Weights of a small transformer language model.
Size: 9 layers, width 384, 3 heads of 128, MLP 1536 tanh GELU, vocabulary 6529, 18.7M parameters.
Architecture: RMSNorm before each block, learned positions, biases, tied embeddings.
Training: a variant of SOAP for these matrices, 512M tokens.
Each number is 200 + 40 x the weight over its row's rms, rounded and kept within 0 to 999. Layers, rows and columns count from 0. The size before them is the row's rms in percent of the matrix's.

# layer 2 MLP down (transposed), 1536x384, rms 0.0744, rows 1186-1292, columns 192-223
107,229,225,209,223,142,204,224,182,189,260,212,194,238,197,275,289,181,252,194,259,191,153,306,240,167,238,204,205,221,216,245,171
100,191,147,218,262,139,208,190,221,190,285,174,187,265,182,198,132,211,271,226,207,219,179,281,239,164,248,269,198,155,221,159,157
098,140,219,194,217,211,200,114,161,192,214,225,185,219,190,257,198,201,168,257,228,220,272,217,198,259,165,192,184,184,149,158,250
102,192,186,247,212,182,262,221,211,234,266,209,191,239,179,174,230,183,184,178,197,100,162,204,184,155,212,237,198,252,162,202,168
096,263,208,180,195,98,155,221,113,136,210,258,173,179,142,235,308,189,218,202,240,204,206,237,157,171,229,258,236,68,130,236,221
098,159,215,157,129,178,208,205,244,164,269,167,234,251,237,247,223,183,172,256,130,225,153,189,223,208,216,156,247,185,157,257,209
106,145,264,175,268,240,187,213,248,200,190,203,268,193,250,204,207,217,258,150,211,300,169,231,275,227,259,176,174,204,179,224,165
094,194,199,176,70,140,242,216,233,208,181,262,197,213,258,187,222,171,228,185,244,233,180,239,203,212,293,132,257,251,229,169,266
099,241,184,233,199,208,259,219,206,281,196,150,229,266,243,213,238,198,197,264,176,240,211,184,240,219,196,222,207,118,182,149,197
099,200,276,237,160,192,187,181,184,214,206,208,215,200,211,207,130,175,100,185,179,232,227,163,164,104,144,209,192,236,143,115,244
104,212,140,162,175,271,227,203,238,199,199,219,173,156,198,231,245,196,267,152,97,205,201,98,232,98,183,191,158,215,163,158,202
098,212,262,196,230,180,204,227,143,240,251,168,176,253,182,183,173,182,219,192,255,145,233,189,228,152,145,175,247,255,232,201,199
100,217,191,153,134,197,203,176,223,191,149,261,203,182,183,161,232,147,169,220,228,233,125,227,156,183,252,223,178,204,140,195,157
099,190,258,184,192,220,224,165,185,288,172,194,219,204,216,218,174,219,202,262,192,284,110,135,193,218,226,186,180,210,191,126,212
105,191,200,198,179,273,160,190,271,169,152,269,187,225,231,239,241,124,189,146,138,190,147,304,169,204,202,179,178,146,233,194,236
094,219,210,228,211,151,216,182,226,220,183,251,176,209,107,189,248,202,165,159,217,160,221,228,161,156,198,242,222,279,173,184,146
102,235,190,202,173,203,261,206,227,186,227,198,198,250,195,215,278,198,169,204,194,164,214,167,210,159,155,177,216,256,152,206,238
096,204,179,146,242,261,206,247,209,275,283,140,182,198,213,160,160,200,138,231,248,131,133,265,294,182,198,142,199,311,171,174,254
099,234,247,241,262,193,149,162,131,202,140,153,221,113,202,214,232,164,264,201,187,250,216,221,214,226,172,114,146,190,201,214,210
096,222,229,288,185,155,215,182,183,227,180,187,239,132,137,184,163,193,232,205,154,269,91,244,180,176,253,204,245,163,138,185,122
105,203,213,195,207,236,215,205,193,262,169,236,200,147,182,231,192,213,196,174,213,175,269,149,189,194,230,216,204,176,199,268,157
091,165,234,236,215,173,256,188,172,175,198,215,241,188,185,194,174,196,168,199,208,222,208,138,222,170,206,192,155,172,165,217,209
100,253,232,220,196,248,255,204,196,286,238,203,91,282,235,198,171,187,240,124,224,172,225,185,246,224,269,262,220,228,179,149,227
104,238,197,255,240,241,245,159,160,177,161,290,211,162,126,175,255,191,266,165,182,195,129,197,258,131,199,257,181,227,267,194,196
097,172,104,182,177,176,244,162,187,196,107,218,206,136,183,210,249,209,154,163,171,171,202,225,150,241,187,221,281,251,198,160,181
100,150,249,182,229,199,121,202,257,219,213,159,235,203,204,200,273,170,166,194,99,217,168,185,167,233,301,201,159,253,263,259,274
106,216,144,154,195,173,276,223,181,221,268,248,179,173,170,217,191,168,117,168,189,152,245,173,167,257,186,206,244,166,164,279,206
087,178,154,211,193,231,211,165,186,221,233,231,214,242,221,264,211,213,176,237,138,294,183,238,176,234,142,243,169,225,249,189,169
113,170,231,221,186,189,136,220,119,226,196,268,153,291,169,167,233,214,199,207,169,203,220,187,178,268,209,174,149,256,209,223,216
093,134,211,209,170,160,136,240,211,226,264,252,185,197,203,134,216,234,206,235,224,221,221,231,256,198,150,211,197,166,239,271,169
104,216,215,227,203,214,182,234,269,193,207,195,139,171,210,192,53,206,190,206,250,191,260,160,170,144,242,242,221,160,244,196,217
094,151,208,164,175,203,107,150,180,243,192,172,186,287,324,248,186,244,186,183,224,221,162,123,120,192,242,236,208,209,271,240,190
095,193,244,220,149,192,236,197,226,172,230,244,259,278,207,167,200,170,213,165,269,201,196,61,192,232,242,249,263,221,246,200,250
096,199,269,190,218,167,193,174,197,168,163,209,224,138,217,197,205,224,178,216,202,245,238,250,273,314,245,187,217,264,220,194,179
108,181,220,233,219,96,230,253,230,192,233,259,221,150,137,113,278,269,216,173,227,215,231,215,221,159,196,209,244,194,199,251,228
100,280,128,192,215,223,188,198,197,145,267,255,199,201,122,222,220,121,163,197,169,195,228,207,169,163,268,209,180,183,178,214,274
106,141,114,145,251,192,190,155,224,114,205,218,173,141,204,203,190,295,267,212,172,189,198,256,134,161,209,201,215,224,225,188,125
099,227,107,201,153,202,150,270,262,160,132,268,143,274,216,214,210,211,228,235,159,154,212,268,271,239,177,269,207,262,175,224,281
101,235,174,192,168,198,293,205,159,199,182,182,200,182,172,228,141,249,178,308,189,208,209,228,220,268,127,211,205,232,211,183,288
101,200,199,240,209,228,143,218,224,197,215,223,222,122,171,196,223,197,240,143,247,188,217,227,158,232,198,203,243,218,278,227,252
097,253,137,193,216,217,233,233,288,276,146,293,197,108,198,255,141,262,105,179,207,126,235,206,91,190,195,247,223,186,228,241,165
108,167,255,170,206,186,194,260,247,222,198,279,208,146,176,191,206,209,255,222,222,241,234,245,211,199,167,198,181,132,158,255,230
103,177,241,166,223,232,172,169,207,212,181,209,209,216,200,188,247,241,147,188,221,203,279,163,171,179,211,166,244,196,216,146,99
095,155,163,262,235,98,220,178,229,169,144,169,215,213,134,155,247,245,212,213,181,240,202,249,206,192,146,225,176,183,209,127,238
098,229,164,86,198,236,181,243,192,219,154,198,182,198,153,121,216,219,202,171,110,194,208,230,132,242,168,180,181,272,219,188,207
098,243,114,189,146,161,173,227,232,200,214,227,216,183,202,217,178,158,240,207,238,177,158,271,207,193,192,163,231,198,140,198,215
094,188,191,144,142,179,125,166,169,173,150,156,211,192,232,303,129,211,137,204,207,156,137,117,171,207,229,201,257,185,184,265,176
105,146,270,242,210,245,166,252,231,227,263,257,238,122,197,169,257,209,153,229,210,259,301,264,213,207,267,232,285,179,233,167,170
098,237,206,128,318,194,201,207,192,199,194,188,236,140,142,133,162,272,268,250,221,144,202,150,198,188,211,228,226,229,233,152,219
095,301,123,220,237,169,133,248,200,171,108,204,249,170,252,205,119,173,170,225,236,219,253,212,276,233,298,222,215,244,231,220,191
109,198,209,233,138,127,253,203,187,129,192,240,202,193,140,216,190,234,271,216,197,290,198,188,124,165,219,212,204,142,191,160,233
100,170,228,276,197,228,182,205,227,170,185,139,222,203,261,210,195,235,197,199,180,246,263,151,245,230,179,171,147,196,140,237,195
100,204,200,157,127,206,204,190,256,208,113,206,170,162,188,174,174,255,255,129,192,265,129,178,183,135,218,157,178,204,219,218,253
096,191,183,223,219,211,154,150,147,193,263,206,213,160,135,196,109,334,284,238,149,195,210,167,167,205,176,271,170,236,268,215,224
109,144,221,171,255,213,172,194,219,235,183,134,215,217,226,224,117,271,173,213,197,185,133,165,203,233,193,264,139,154,177,268,208
098,165,262,139,174,192,196,216,234,187,236,178,170,298,156,186,201,145,291,209,190,181,239,131,181,159,261,203,233,208,192,165,181
100,172,206,169,133,210,222,156,216,242,156,180,205,207,250,197,176,135,206,253,239,239,127,179,236,209,175,180,203,77,179,219,244
104,176,263,171,265,182,243,201,265,210,237,159,255,215,99,175,154,228,150,214,182,250,290,227,201,225,248,137,242,195,214,258,178
100,147,187,157,138,185,247,174,178,202,160,234,184,248,192,245,178,150,165,206,167,181,174,249,158,216,237,191,169,237,210,162,203
096,170,190,259,129,214,252,149,152,229,167,215,220,210,210,171,160,96,174,146,177,169,193,160,240,269,237,221,263,103,201,216,130
098,205,233,155,156,240,193,184,189,125,248,208,207,105,158,221,153,225,249,225,179,157,244,263,216,208,193,208,199,223,267,278,206
098,186,174,208,286,179,152,214,172,155,198,232,207,194,192,248,161,236,262,233,162,275,145,195,167,221,207,172,244,251,226,187,246
104,194,172,202,185,203,185,230,237,171,175,187,188,220,121,180,234,181,200,285,139,212,202,171,194,228,237,202,195,185,185,188,198
096,281,259,224,231,185,243,183,152,138,239,201,233,154,284,158,236,204,184,232,136,192,151,240,285,244,203,116,261,158,200,226,197
096,320,257,242,206,171,166,116,127,141,205,185,160,212,193,156,161,168,207,177,190,204,157,174,266,180,171,263,219,261,228,237,286
100,184,176,232,128,168,234,195,182,164,117,190,143,245,210,200,171,235,85,203,205,216,172,181,246,252,234,204,226,228,207,201,247
100,157,152,166,145,188,184,193,197,222,198,194,216,97,205,191,225,201,188,200,185,147,186,148,206,206,161,180,233,239,203,238,261
094,234,226,191,161,139,153,166,214,195,157,175,184,167,315,173,172,141,129,235,278,205,274,223,199,232,190,215,236,145,197,188,133
100,247,204,220,190,243,148,221,200,194,154,218,91,219,256,231,231,212,205,196,189,162,192,246,215,204,154,173,188,200,175,228,194
119,246,233,232,196,193,274,218,126,241,192,230,221,192,221,225,191,130,236,150,194,178,241,195,300,114,184,233,218,240,185,225,201
109,175,95,163,203,217,257,203,182,190,233,213,160,198,168,162,239,284,198,164,301,151,213,217,204,136,238,211,210,194,207,175,137
098,204,188,92,158,197,51,246,208,216,212,183,243,181,194,204,223,247,217,145,137,172,276,187,216,196,71,166,289,228,141,217,186
094,153,154,234,195,172,188,274,120,185,166,153,203,211,278,249,183,224,249,264,208,197,228,235,222,218,180,202,307,183,220,137,231
099,204,164,204,198,245,154,145,205,239,266,144,255,180,151,264,248,194,197,211,183,162,267,206,142,241,180,226,239,166,239,182,201
092,172,259,241,160,200,220,263,203,227,270,157,258,178,190,168,205,158,210,201,209,244,215,196,187,199,165,98,203,244,169,211,236
102,194,189,201,230,268,233,146,289,157,200,116,195,214,153,239,195,168,203,205,209,195,225,231,185,169,193,234,165,184,182,197,168
101,224,222,214,188,183,154,235,265,173,171,217,257,105,280,197,259,235,154,151,192,182,176,178,265,197,202,166,212,208,140,161,257
097,263,247,261,218,131,237,242,241,234,231,181,202,236,166,313,193,202,199,124,191,222,197,167,312,164,256,222,183,124,245,230,150
091,243,228,190,221,192,125,233,241,221,159,148,195,217,244,240,183,184,117,143,198,245,213,185,149,225,237,185,167,219,140,128,131
096,167,133,147,279,175,151,245,150,153,174,201,295,213,196,177,177,128,175,209,200,210,213,175,243,256,168,173,169,185,210,265,231
095,171,183,203,222,175,164,156,250,221,208,166,214,240,213,205,290,240,130,142,169,270,175,187,168,205,187,160,180,171,230,168,226
094,180,196,216,212,195,279,104,175,172,301,172,290,226,239,186,122,174,216,194,217,187,234,194,232,148,116,165,232,208,163,236,196
109,202,249,217,179,188,216,217,173,187,188,146,214,225,260,196,227,196,189,157,178,279,215,194,211,171,212,200,240,185,229,248,257
096,258,185,262,237,220,238,100,177,249,183,147,183,142,243,227,214,155,178,234,183,179,243,175,142,175,218,244,161,86,160,195,229
094,223,193,203,133,232,199,192,144,204,201,239,168,253,229,176,216,223,253,211,171,219,224,225,140,239,177,262,202,221,237,176,165
099,146,217,215,187,246,205,177,185,215,167,212,236,261,168,212,238,211,189,247,169,132,225,160,168,188,213,156,222,240,202,258,211
101,215,116,148,177,174,248,207,161,244,176,272,184,258,287,244,216,167,225,226,256,214,193,243,190,255,237,203,185,228,267,159,203
108,210,148,235,245,198,135,183,165,213,115,223,209,240,269,254,227,207,168,231,196,255,165,212,192,248,157,167,173,295,171,175,215
096,230,236,248,168,258,194,327,225,198,262,174,336,190,193,284,170,247,238,232,178,232,135,157,240,227,203,187,201,170,271,240,247
099,126,192,224,170,161,177,218,159,181,174,183,164,232,195,187,235,208,269,164,164,223,112,257,180,231,126,169,195,175,91,186,258
096,232,151,224,264,137,205,163,227,189,182,187,212,227,153,256,163,220,219,162,232,219,246,200,192,186,221,219,173,127,269,223,260
098,211,161,145,193,281,239,218,186,183,134,223,152,139,173,235,120,194,178,236,190,165,100,191,266,243,224,158,201,186,173,150,154
095,248,210,109,223,208,209,198,207,239,163,156,154,234,246,212,282,210,237,226,167,252,200,176,187,225,208,224,171,248,148,197,217
107,220,231,202,193,144,222,200,149,156,142,210,230,168,195,208,237,263,218,147,233,180,244,144,208,145,210,216,192,174,204,165,178
092,174,216,186,173,178,248,229,217,207,232,214,268,179,165,227,185,168,170,242,234,129,150,250,176,223,193,113,262,279,149,135,267
099,195,157,210,287,231,216,201,272,219,198,146,172,140,223,225,176,218,219,207,156,183,160,230,162,239,198,147,188,260,204,183,213
094,183,198,210,198,229,203,157,258,133,184,242,195,182,242,153,244,308,195,147,154,201,138,226,169,231,158,210,206,246,189,212,105
092,172,213,201,182,193,97,241,208,267,168,241,195,215,216,238,242,135,147,203,169,256,222,243,274,183,164,184,249,238,134,168,139
105,213,230,194,197,173,180,206,189,183,202,223,235,217,165,170,95,150,219,172,196,232,111,175,238,252,208,141,191,187,194,144,236
102,197,242,179,102,133,236,232,205,242,192,230,217,171,148,265,204,247,219,209,168,211,180,197,183,155,126,234,143,202,201,154,243
102,171,233,250,262,162,202,169,136,166,213,241,248,206,255,181,215,140,201,236,203,201,244,209,149,191,186,188,167,203,252,190,160
105,275,186,191,189,253,138,154,217,198,155,272,194,159,219,228,170,182,177,240,144,255,206,163,148,241,188,241,245,237,271,212,165
101,189,256,216,201,230,167,202,229,169,230,198,176,260,197,188,160,179,156,185,190,232,224,213,223,216,243,218,181,199,176,195,225
101,249,295,143,288,196,255,155,181,182,289,201,185,301,168,199,138,145,138,205,193,205,216,191,199,194,218,243,250,254,190,162,251
100,210,220,185,228,181,194,108,220,258,194,159,158,165,161,215,223,160,149,228,199,162,108,205,204,185,221,294,150,236,262,190,174
092,119,275,246,225,235,240,171,191,312,213,228,223,229,159,217,249,191,248,178,164,202,158,166,168,152,198,209,217,144,230,209,233
107,176,159,148,248,173,135,193,242,198,191,229,143,197,176,171,185,153,170,245,140,209,99,206,128,178,238,206,221,231,179,118,187
# layer 2 MLP up, 1536x384, rms 0.0781, rows 1187-1293, columns 192-223
102,182,153,274,224,196,201,201,226,203,176,238,293,171,181,241,226,192,204,150,186,120,196,209,163,179,165,234,170,205,233,211,211
092,193,150,210,157,156,174,204,247,198,198,176,251,224,150,219,175,88,180,189,248,175,191,120,254,185,268,186,289,211,159,140,185
098,293,241,194,232,172,187,175,174,197,164,214,186,181,165,234,204,212,207,206,254,212,132,218,235,189,201,194,130,205,197,204,159
104,202,129,281,236,203,208,209,194,185,286,195,229,131,207,169,116,239,277,201,215,263,268,181,145,152,203,216,141,216,187,200,149
094,203,176,175,215,178,206,144,221,201,150,201,283,218,268,195,264,284,214,174,228,168,166,136,143,268,191,161,207,209,186,147,197
109,227,172,232,189,199,157,242,242,214,186,178,258,225,184,178,153,283,182,188,143,184,206,126,177,258,138,185,205,148,182,245,217
089,169,129,137,290,179,178,191,180,117,190,177,207,208,224,192,172,157,208,198,166,199,177,162,146,201,205,154,175,194,139,191,206
099,169,145,278,257,117,209,211,256,185,199,227,226,204,253,212,216,253,219,170,217,215,244,203,277,152,247,176,201,189,247,205,168
099,263,179,239,108,173,251,289,216,224,264,219,261,188,228,188,223,184,218,136,199,244,211,217,140,204,152,253,162,258,212,195,236
100,207,179,181,280,285,135,192,171,227,200,164,279,127,177,165,268,206,217,196,161,193,186,203,266,162,175,236,196,222,210,145,178
094,205,233,226,225,169,99,260,195,187,242,216,205,186,215,313,192,215,207,157,132,195,171,213,159,264,260,284,209,225,158,191,209
098,120,231,236,212,222,179,164,238,125,265,195,161,264,257,203,167,163,134,183,182,175,161,180,179,142,263,120,173,205,204,225,185
099,234,201,204,164,146,199,217,225,156,248,222,185,231,160,153,338,153,150,172,222,222,214,206,240,163,215,156,225,157,205,245,201
093,183,161,160,174,213,148,184,168,239,203,224,248,155,204,133,137,120,231,181,217,173,173,128,185,211,241,244,275,196,223,215,150
085,257,204,158,181,277,151,198,200,203,293,254,143,166,201,187,173,151,133,198,241,160,115,200,230,206,225,189,227,250,184,250,175
099,227,215,213,225,171,192,165,260,236,172,201,177,162,233,190,164,192,171,198,249,161,170,203,167,118,186,261,159,181,182,218,260
091,109,238,247,232,219,201,252,253,235,200,178,200,240,227,216,148,241,260,202,219,165,120,147,143,229,169,250,140,166,130,223,209
091,285,163,257,110,214,150,210,246,170,216,133,100,172,144,230,277,268,162,158,180,225,233,182,179,188,224,289,179,200,168,232,189
100,162,205,215,172,209,142,208,213,257,220,139,135,176,236,212,192,146,221,188,249,248,188,154,97,235,235,237,313,141,225,152,258
110,284,180,183,201,179,101,214,172,184,140,134,140,168,290,262,179,178,212,175,198,204,195,166,163,196,220,206,188,253,175,163,183
086,241,231,204,202,242,202,227,248,204,247,143,173,234,198,236,316,215,192,188,132,217,244,220,84,195,199,163,214,154,118,175,153
093,193,163,224,223,176,232,214,266,169,213,239,196,186,238,239,273,142,189,259,150,184,200,194,225,256,250,199,146,224,232,213,174
108,219,256,205,255,205,173,213,256,167,206,246,217,202,205,281,214,147,167,193,206,187,165,166,187,236,168,263,200,223,128,214,245
100,236,193,202,244,217,198,253,126,193,218,193,145,245,204,192,185,183,180,286,145,264,223,169,197,175,155,217,182,231,246,193,161
098,247,200,225,112,189,200,196,164,217,210,277,197,160,244,135,163,287,179,165,185,134,203,230,196,224,167,156,195,225,190,196,197
096,163,193,176,180,225,188,260,230,147,189,206,245,189,159,306,127,95,198,242,195,172,222,160,229,244,164,157,189,163,154,232,197
094,168,216,168,192,236,248,243,195,184,176,174,209,115,216,220,206,171,226,207,179,143,206,216,134,216,173,209,199,133,192,243,193
106,227,247,209,221,210,182,207,165,225,205,155,178,222,243,268,296,212,194,222,273,131,279,137,226,245,142,199,224,270,249,213,225
099,203,130,237,199,231,198,266,150,199,162,211,187,174,209,295,141,191,250,245,214,152,244,211,155,257,193,131,167,174,131,203,159
103,183,169,239,163,130,208,226,208,244,248,166,211,202,180,206,236,223,276,174,111,206,265,231,219,217,192,173,165,227,181,238,187
102,166,279,228,180,172,211,151,166,228,264,263,198,223,188,263,196,269,179,169,215,185,181,183,198,214,158,199,205,172,211,275,196
093,235,182,271,251,223,194,244,239,221,217,195,181,205,203,191,137,223,277,202,232,223,192,198,180,200,197,166,245,186,273,258,212
103,192,153,203,245,198,201,212,241,233,228,191,211,230,146,137,239,161,189,250,206,171,226,218,217,211,279,189,192,153,171,165,151
113,234,248,218,237,147,151,261,204,221,213,175,235,201,184,226,167,192,196,249,248,146,172,230,248,209,231,182,185,185,154,112,190
109,218,235,195,230,123,211,232,196,205,163,243,170,223,159,240,182,222,191,269,146,129,142,217,176,277,219,187,211,196,240,115,170
103,239,191,237,138,261,220,258,226,221,201,246,252,231,206,223,198,189,199,202,164,164,141,168,263,139,190,161,168,212,200,202,163
088,148,228,162,197,241,152,224,271,247,197,197,182,220,222,253,192,177,186,162,177,179,239,156,138,195,198,203,195,240,225,179,260
098,196,168,226,191,219,204,183,169,269,253,228,144,234,163,143,138,161,223,97,185,199,119,226,215,174,227,212,176,217,257,231,233
094,280,150,159,194,179,204,114,265,203,242,147,174,206,247,284,181,163,192,193,295,182,158,171,205,160,199,162,145,196,228,154,214
094,167,101,241,172,230,240,195,160,175,247,149,209,182,214,198,197,208,195,223,191,206,237,190,180,176,179,207,140,208,210,161,209
104,192,178,140,306,193,215,156,116,181,233,230,206,198,175,176,109,172,192,233,206,212,219,247,157,221,248,163,183,134,255,201,192
105,223,246,147,170,123,118,187,198,209,217,185,210,227,217,180,198,204,266,214,195,184,222,251,156,168,205,118,194,129,205,200,307
100,180,163,220,255,186,182,145,213,204,166,240,206,195,250,260,83,243,206,126,135,235,252,194,260,189,160,198,180,225,263,226,187
094,179,197,219,88,223,243,213,228,176,198,150,154,197,234,223,224,203,225,201,244,180,239,233,208,178,169,199,195,195,220,206,258
089,230,195,168,257,193,202,179,182,235,210,205,251,210,112,169,243,150,271,142,225,219,191,173,198,272,211,192,185,203,213,177,198
081,153,189,215,153,250,175,231,208,197,268,138,142,176,174,125,236,309,141,189,219,138,203,192,162,179,191,185,175,223,244,238,253
102,240,263,171,204,128,158,212,194,280,208,211,189,206,150,231,188,121,196,172,118,177,204,149,222,188,246,252,237,177,238,161,218
105,244,188,316,116,219,255,215,209,240,217,226,283,234,211,179,191,181,180,184,249,165,210,299,204,172,230,191,210,200,201,201,208
089,129,207,191,215,187,198,158,194,257,242,202,200,219,166,224,229,223,240,229,133,113,92,177,144,180,195,215,136,140,159,194,255
117,226,275,184,236,193,245,169,127,192,168,146,176,183,184,146,220,190,150,191,169,224,211,175,170,217,196,295,222,205,213,192,258
096,221,201,161,168,310,257,198,164,228,211,196,162,202,258,207,172,166,128,166,212,209,206,194,238,203,238,129,196,238,196,134,150
106,180,210,258,207,148,193,254,217,112,158,208,242,111,180,206,212,206,135,202,249,187,162,224,187,226,192,151,184,152,249,276,172
096,260,184,195,249,196,163,237,231,162,220,128,173,172,198,246,254,184,203,213,272,187,226,246,216,187,157,187,149,185,241,184,165
100,249,224,214,212,163,233,209,181,220,151,211,197,201,236,232,241,278,249,247,220,185,207,210,187,208,252,186,187,253,187,152,182
096,272,216,255,183,217,169,221,201,192,188,241,281,166,195,228,163,212,201,118,214,256,164,215,210,221,157,156,120,233,127,228,247
088,160,214,212,161,91,161,249,224,135,216,167,181,190,156,208,246,185,172,169,173,239,187,142,199,248,210,198,226,133,200,216,224
103,255,214,159,257,151,199,270,239,186,192,206,222,151,206,111,194,230,197,236,220,133,214,183,204,240,183,226,147,215,223,238,205
092,253,284,174,153,223,238,157,206,199,232,189,201,252,154,181,103,168,219,168,217,229,139,297,208,220,166,218,263,147,143,205,166
105,204,255,139,238,159,226,134,201,152,194,221,191,212,147,158,197,178,239,217,146,193,242,285,113,213,237,211,234,207,249,227,221
102,197,133,213,149,226,203,196,160,250,214,189,202,223,274,224,204,169,192,251,249,187,199,222,236,242,231,188,195,123,179,269,260
091,234,143,265,210,236,190,280,214,138,174,215,168,160,208,232,211,239,163,204,254,144,225,231,253,161,193,267,255,162,197,200,219
092,206,207,174,168,181,146,171,111,226,288,240,114,210,188,277,151,196,248,251,227,237,259,187,293,222,196,290,217,239,270,171,209
101,169,226,227,193,203,221,226,221,198,235,153,253,247,174,175,216,160,261,178,197,187,237,158,213,221,208,217,197,208,197,218,216
097,133,183,253,238,195,208,203,253,191,260,115,147,217,203,239,199,149,237,224,206,135,258,170,271,222,217,242,123,233,185,149,157
093,146,188,248,141,151,160,227,255,241,237,154,173,196,208,223,157,201,242,180,151,147,234,180,152,134,229,242,155,226,194,242,235
102,241,206,237,230,177,205,193,231,150,213,197,225,170,213,224,265,157,161,170,234,181,192,185,231,206,167,272,163,210,202,222,189
104,144,264,236,144,191,178,219,175,210,222,185,201,185,202,231,202,267,262,202,187,242,173,244,305,186,220,188,136,182,141,199,186
098,194,221,171,247,171,162,211,248,287,214,244,155,226,245,109,166,220,293,260,218,194,224,233,107,224,189,234,163,193,88,184,202
115,240,102,132,272,212,112,248,191,236,185,157,188,290,204,117,206,157,174,192,200,158,116,264,198,123,213,132,225,172,303,238,244
105,244,166,265,193,231,150,185,177,263,188,195,211,220,210,172,244,120,251,198,264,167,176,217,220,214,256,135,196,157,242,157,186
107,227,203,207,195,187,229,175,224,117,152,281,185,212,212,240,248,162,272,224,172,218,193,154,248,183,177,219,219,183,234,172,245
094,211,233,217,216,218,189,266,269,286,209,227,160,249,143,159,188,131,181,178,281,148,201,224,213,174,267,187,230,142,217,178,214
104,163,161,237,175,227,168,202,205,201,206,183,198,174,271,144,254,214,168,175,247,149,141,183,191,244,205,228,172,236,206,203,223
095,249,131,194,232,146,176,196,210,163,232,161,158,218,283,272,205,150,197,203,163,217,288,175,224,262,229,286,173,208,182,214,155
096,238,253,169,174,191,209,240,208,265,185,201,211,220,224,238,187,173,184,244,220,168,190,205,137,201,221,238,252,171,205,215,216
097,126,146,187,223,170,148,229,210,240,211,200,182,214,255,259,213,168,198,173,200,272,125,206,136,139,245,181,250,246,171,162,139
092,187,241,208,150,194,163,250,196,208,168,214,261,220,206,228,181,170,207,199,145,196,160,227,196,246,133,222,232,220,224,191,202
101,197,178,175,190,271,199,248,224,184,124,168,205,157,264,113,203,201,153,174,171,173,183,147,152,225,237,119,189,243,246,91,236
084,127,148,201,269,223,220,242,150,244,279,146,130,194,178,266,200,152,143,189,140,235,229,197,202,215,227,211,214,269,171,204,207
096,229,207,169,304,230,121,193,178,180,184,222,191,232,202,217,206,215,185,131,234,298,219,222,229,235,262,86,208,204,185,222,209
096,199,211,152,170,255,114,209,260,166,136,214,129,201,256,198,182,258,147,191,197,213,249,207,191,194,226,220,212,227,195,248,141
101,238,240,269,169,206,288,191,200,161,218,163,195,149,164,169,149,174,189,130,157,224,171,204,172,197,236,228,230,247,200,221,211
088,201,123,159,214,214,139,168,144,215,174,212,208,143,184,184,213,195,223,185,154,157,213,197,170,212,241,209,212,204,217,234,233
096,168,209,181,309,182,143,260,256,198,230,228,156,248,144,273,269,166,141,217,224,186,231,243,206,209,278,131,204,136,166,186,261
094,226,217,284,202,143,201,306,229,194,264,155,144,289,214,197,223,234,231,187,222,229,169,203,148,211,210,183,197,112,170,193,247
092,236,148,108,190,122,220,279,251,126,143,223,213,202,167,225,185,200,176,205,193,227,124,196,91,153,250,184,267,245,163,228,157
105,224,208,211,116,140,231,140,225,194,217,203,222,257,149,204,155,297,197,213,198,149,228,182,200,204,199,265,164,161,209,143,232
101,229,182,300,163,285,226,199,166,208,149,178,172,233,226,202,256,170,222,234,188,236,168,171,145,276,217,209,237,146,184,127,230
097,189,234,244,265,207,223,159,214,229,200,190,187,155,127,141,156,186,204,123,202,153,142,145,198,119,248,258,194,177,132,180,212
094,164,129,212,196,213,228,226,211,155,214,166,204,139,170,287,164,203,220,174,244,233,232,203,189,191,222,186,109,272,259,197,204
105,154,228,257,242,117,151,157,139,175,229,148,216,160,140,247,254,221,224,224,171,219,207,188,179,179,199,220,263,193,220,237,138
090,158,252,287,197,114,158,154,264,154,184,232,237,188,225,187,187,180,164,210,211,191,208,180,185,244,251,219,124,212,198,221,204
109,142,134,229,211,183,181,136,152,195,169,160,210,260,266,163,204,259,240,163,253,206,181,162,180,213,208,211,170,210,161,235,239
091,291,203,218,238,147,268,245,219,182,214,210,252,197,188,169,173,243,226,137,201,251,154,191,124,172,225,191,114,183,188,179,152
102,256,323,162,176,126,175,181,175,257,142,211,216,256,169,167,223,251,231,225,184,147,211,224,269,194,272,298,143,239,205,236,177
101,217,253,200,272,197,184,247,233,177,223,98,158,197,187,158,214,153,175,242,214,226,188,150,212,208,192,248,189,197,239,253,211
106,172,148,214,230,140,170,175,216,162,167,238,182,260,201,245,189,154,244,178,224,179,185,209,277,214,193,189,209,172,227,267,209
098,231,212,208,163,156,122,156,220,152,203,158,171,231,154,227,147,202,207,195,160,197,127,201,194,214,198,124,216,98,195,229,239
103,205,234,249,135,209,197,196,228,199,220,146,242,185,248,186,178,165,115,214,214,170,232,238,206,150,147,210,251,147,148,229,196
098,182,202,225,184,244,194,206,224,163,238,202,180,170,210,136,163,215,212,55,224,194,179,120,230,222,213,216,187,256,195,213,251
106,197,194,178,244,193,143,270,211,174,251,181,171,224,136,183,202,206,202,202,149,159,202,189,247,215,161,281,148,213,180,179,180
095,197,199,179,154,163,218,220,226,183,227,174,208,155,182,222,195,135,161,170,183,189,214,174,200,221,166,212,118,181,217,236,138
095,213,250,288,177,166,214,199,202,172,220,267,127,163,192,164,133,251,180,239,180,191,149,192,212,211,219,211,252,251,159,141,221
089,182,198,228,242,161,212,249,228,228,224,210,215,201,173,250,188,188,106,129,292,204,244,145,244,236,217,174,199,233,193,213,226
098,128,239,286,178,221,256,208,274,205,223,197,113,211,236,185,201,187,241,203,220,228,156,195,168,210,244,242,213,220,219,214,210
091,204,168,165,186,190,169,225,220,251,266,177,132,214,226,193,103,169,168,212,140,149,173,161,229,141,260,209,224,203,245,174,169
083,214,133,166,213,152,174,162,264,107,205,181,243,160,174,174,213,147,251,254,140,228,160,129,127,217,151,158,175,191,188,239,226